{
  "n_layer": 12,
  "head_dim": 32,
  "optimizer": "soap_variant",
  "decay_shape": "linear",
  "doc_mask": true,
  "steps": 4246
}
Each number is 500 + 25 x the weight over its row's rms, rounded and kept within 0 to 999. Layers, rows and columns count from 0. Numbers have three digits each. The size before them is the row's rms in percent of the matrix's.

# down: layer 3 MLP down (transposed), 1536x384, rms 0.152, rows 574-587, columns 192-287
# up: layer 3 MLP up, 1536x384, rms 0.221, rows 575-588, columns 192-287
down574 114:531536552493498504501454486503538427506464478478514489542491515490528481462493463467499498489509459481472497489479508531480458546489538512495499529507489495501482516515502479496515476515463471464482503478496524503470498522528517502464468514491464521507472501513506484500483505489520516448
up575 079:481488452473478493497496504525514469489527483505498460521547486520513495477487455520486493499469475497496505524461519505523507488467490555501445482497502476473525522486441504497480498496497501466452513493483484539491533538519488453481486494510483507455545505585424498482524481476533531497
down575 094:533510515501489494487458489485493475495528507446514510504496541485481512473486459528485523458522457451494504518432516472519510497504488507512548483494520467522480509508499470457492465481527507534511524475499550508497524489470492492457489558513484502492463516498464523497483478530464472473
up576 101:435481514483559474521479497518505518483459494511491528494530519487514511515488525487488508530516514455530525510470506512520530509522516497538456475488533511496512488531503446488510495478483525491487537475508524500489566529495520488514490470520494515478503502503506500467494481469474469491
down576 100:481511523463578429496471507475492488490433521503516545548529526467533523530481507492461543526506526489547506498523523476477511506511482538515460494499537486492496493489532453523541516457462532485497511487497510557505544490484516484510468470514432535472467504499505493504485505519506488472
up577 098:547491503514532445496517475510539466498501549523538502508518495494517503519510501519512499510507460535525516531494520509468522512471502516497537513522498564519507547481489458503514483527458474544491547485461479482515510490476492481469506485501510478478483469475432529519551448457474520510
down577 098:510492456503544462525516511478520508492483504521552521440513481528501493488482527544520496494491487518520484478464500486449516547468484495502487484500496523509493506532493500507509517507450486545556556529481468488496504505489526488479478558501507534477536472489490568480476515468502513524
up578 104:479535506526467476540552484520501511471513486540500470484476484461439509520551508509536493459485507483518451489532490502514533479511533507457478545480486483484466482442480491513525489484526494498481500526493487506491477528528479489517506493487513530517527506457499510479519508525459506499
down578 099:494531469460503506517552521465508486445500497504468505474516471508499496500517520502493472467514507489501515498477476487513446474524532499505480505521523498509497459483532508518540492483497491521497507494518512514507473532488516499515506481468466523544524504472531500513546499503506518498
up579 098:508503544484502487501526452537513474512488504498511450512529532506474525498518531480495517472498495490491523484445525518495513489461483519513521483507519534537526491530534503524494491511476487478496469522492499480471503487504545496543512512487510448483507496475461495492513524456499530508
down579 095:454490540542533516500524494464475495510496501517488502443544496463487553521506520483490522546507484520512525556471499524518511536506507507527507434502498482501523455525453484535472471528531494500480471560499515513515486516520519526504517528465523495469510499488481526492499491510485494515
up580 115:501525513462485514524494525569501516478493549566487538498530509496508498550527468518489522556493495488527488468528492524522554522496506442508507535499504550509499498541512494482491533476472514524502487455504529500517505489514476517511523505526511496523492517491540488504501492529445530522
down580 116:471515485443487505483509456492482474478448521522512513517467489470492535459483513504498499534485484487498496464490509482531538509496498453522513527497471542487501476517492455496499518501503521500488462471531542493491516497511477524504528508504507500489526560504483485509521485530468532506
up581 093:519506478509490482510503518470484488535521492482489480510491501498533502479473475539512502507446508521470496485526473522464504515515471432546464528498480519511495531476476461518473492499485471483504524484492464496496494523506510521497513502488511478519507480494498532522492485441527486513
down581 092:476493466472511526534556509456462471537553497522527498508479497547444529524504494482518493514479505516461516499499493487498465508511478553475536529502508513509499483520516524492500523477528528504518481483497517484506448514454520477496515529506548489506529466523498507512515484501508488540
up582 099:492514445496525467519469473497478519518506564461493523459504552468498501477486530515505518486446515516450508507454492478477468486522502520508543473520530500466569523457468568509515502487505472522536507496529513478471475499503502477488548531508453519492501481499517493493502508495486487445
down582 094:486509522515486458491511493475479507525467500488494550494481484498503526470509496484482521513493503520490548480516517502485491511502531482476511515512510496481517501453476528519504520514470437535512529504534492482525482488452522480483555477523475517476513521472499478534476497519520526521
up583 107:503454480473552482520494483477521489488508483467486464515491520481512537475523502492477534492466528519542467497522520510477458480487511517508493512467498508530491507482492510506451483500508453486536473488519470506472516498477469465455495494485509464509543498527495528501512530525495493501
down583 099:453460512512527475471487509442492483542557448469509530495518499532500498530508474506507473503470502534487506442556476512477479505510510483480491443505466468505440487521512502506516524508527470502464539478509496522513480519514494486525478535531495530461501493519536530470509485468502511511
up584 098:490489485511484526527501494510493557473489503475511518438512534528485497503511489533514500535512519494505523487446487475517503536521493469484494461538507506443564456469495450508531492514503475532439506543552476475521461503524464504487475502527498459505519498547502463478521535517470457470
down584 102:491522521498467533485460505476507505472519490472551477509525577461485518480519500517456505467449482527455487458472507463465505476501501483516501481503534463498505473508523525487505490464486482518498536525515508490461468475509470552496514481517522492492504500500506536513500480555534471507
up585 097:460433522546482504497481465521485448486500486534504478535512510486499524489516465512502460541458515524509539513511476525522469492501546469470461476548506482491542508500524500495568477533448510499497490491517499510438536466498488523486491482500506477483519508553504527504501501525511459490
down585 102:534496477553521486543530543496471496502465503456483521489524536533529476459497486540497475493481498486491508509521503503473501485465483524506515486500509531509495502510488512454496477490536500534482519474495510515510481517488492481472534476476460461483492501485524514490526512504439550517
up586 092:542521517543466554495466535515559529549522481535519496514477527490519505499510545511504493499524535493511484473484511526525513489509495494486505481479449508514508462529494575496538475486493483516493549465520440542529514543501491509504475517508514506515489502511471515536498519522475472496
down586 088:496547516487540513511491492491474488545526491496530474472495498535494489441529490463435504466503472485516502468516452445499525537499508508516500501499505524462482529506486542525485510503507477483500529468557505511516477520473496497513535494459506508471474481486509498487542506491514491518
up587 103:486547499519495493511515485507525502552519529485506519463508523511499513471475514492486464482452486484494515461467541514519513484562468550514466487499551531496516455469525515500472471502499475476508523529502522507507467489511530496558453511476488458499482478527510509504513453521485513467
down587 101:531497452489522480495477483482475477479565469528492495484497556467465484485530539463489541482491493485485458475453517462513505516566511500489508483508476475504476491493496488515484532571511493517494508491519489519485550500505560482499521512455491491507468495514511513519537524489528476509
up588 113:480570500511526538536558484527544437492503550479503516539508488539499486484477503462507477477452494500487508494459456480520528497478484523523467499534494495505469496518503534480491446476481518528524553534494522476476532482548495523467525494497512495482483518493505543511470466552477533493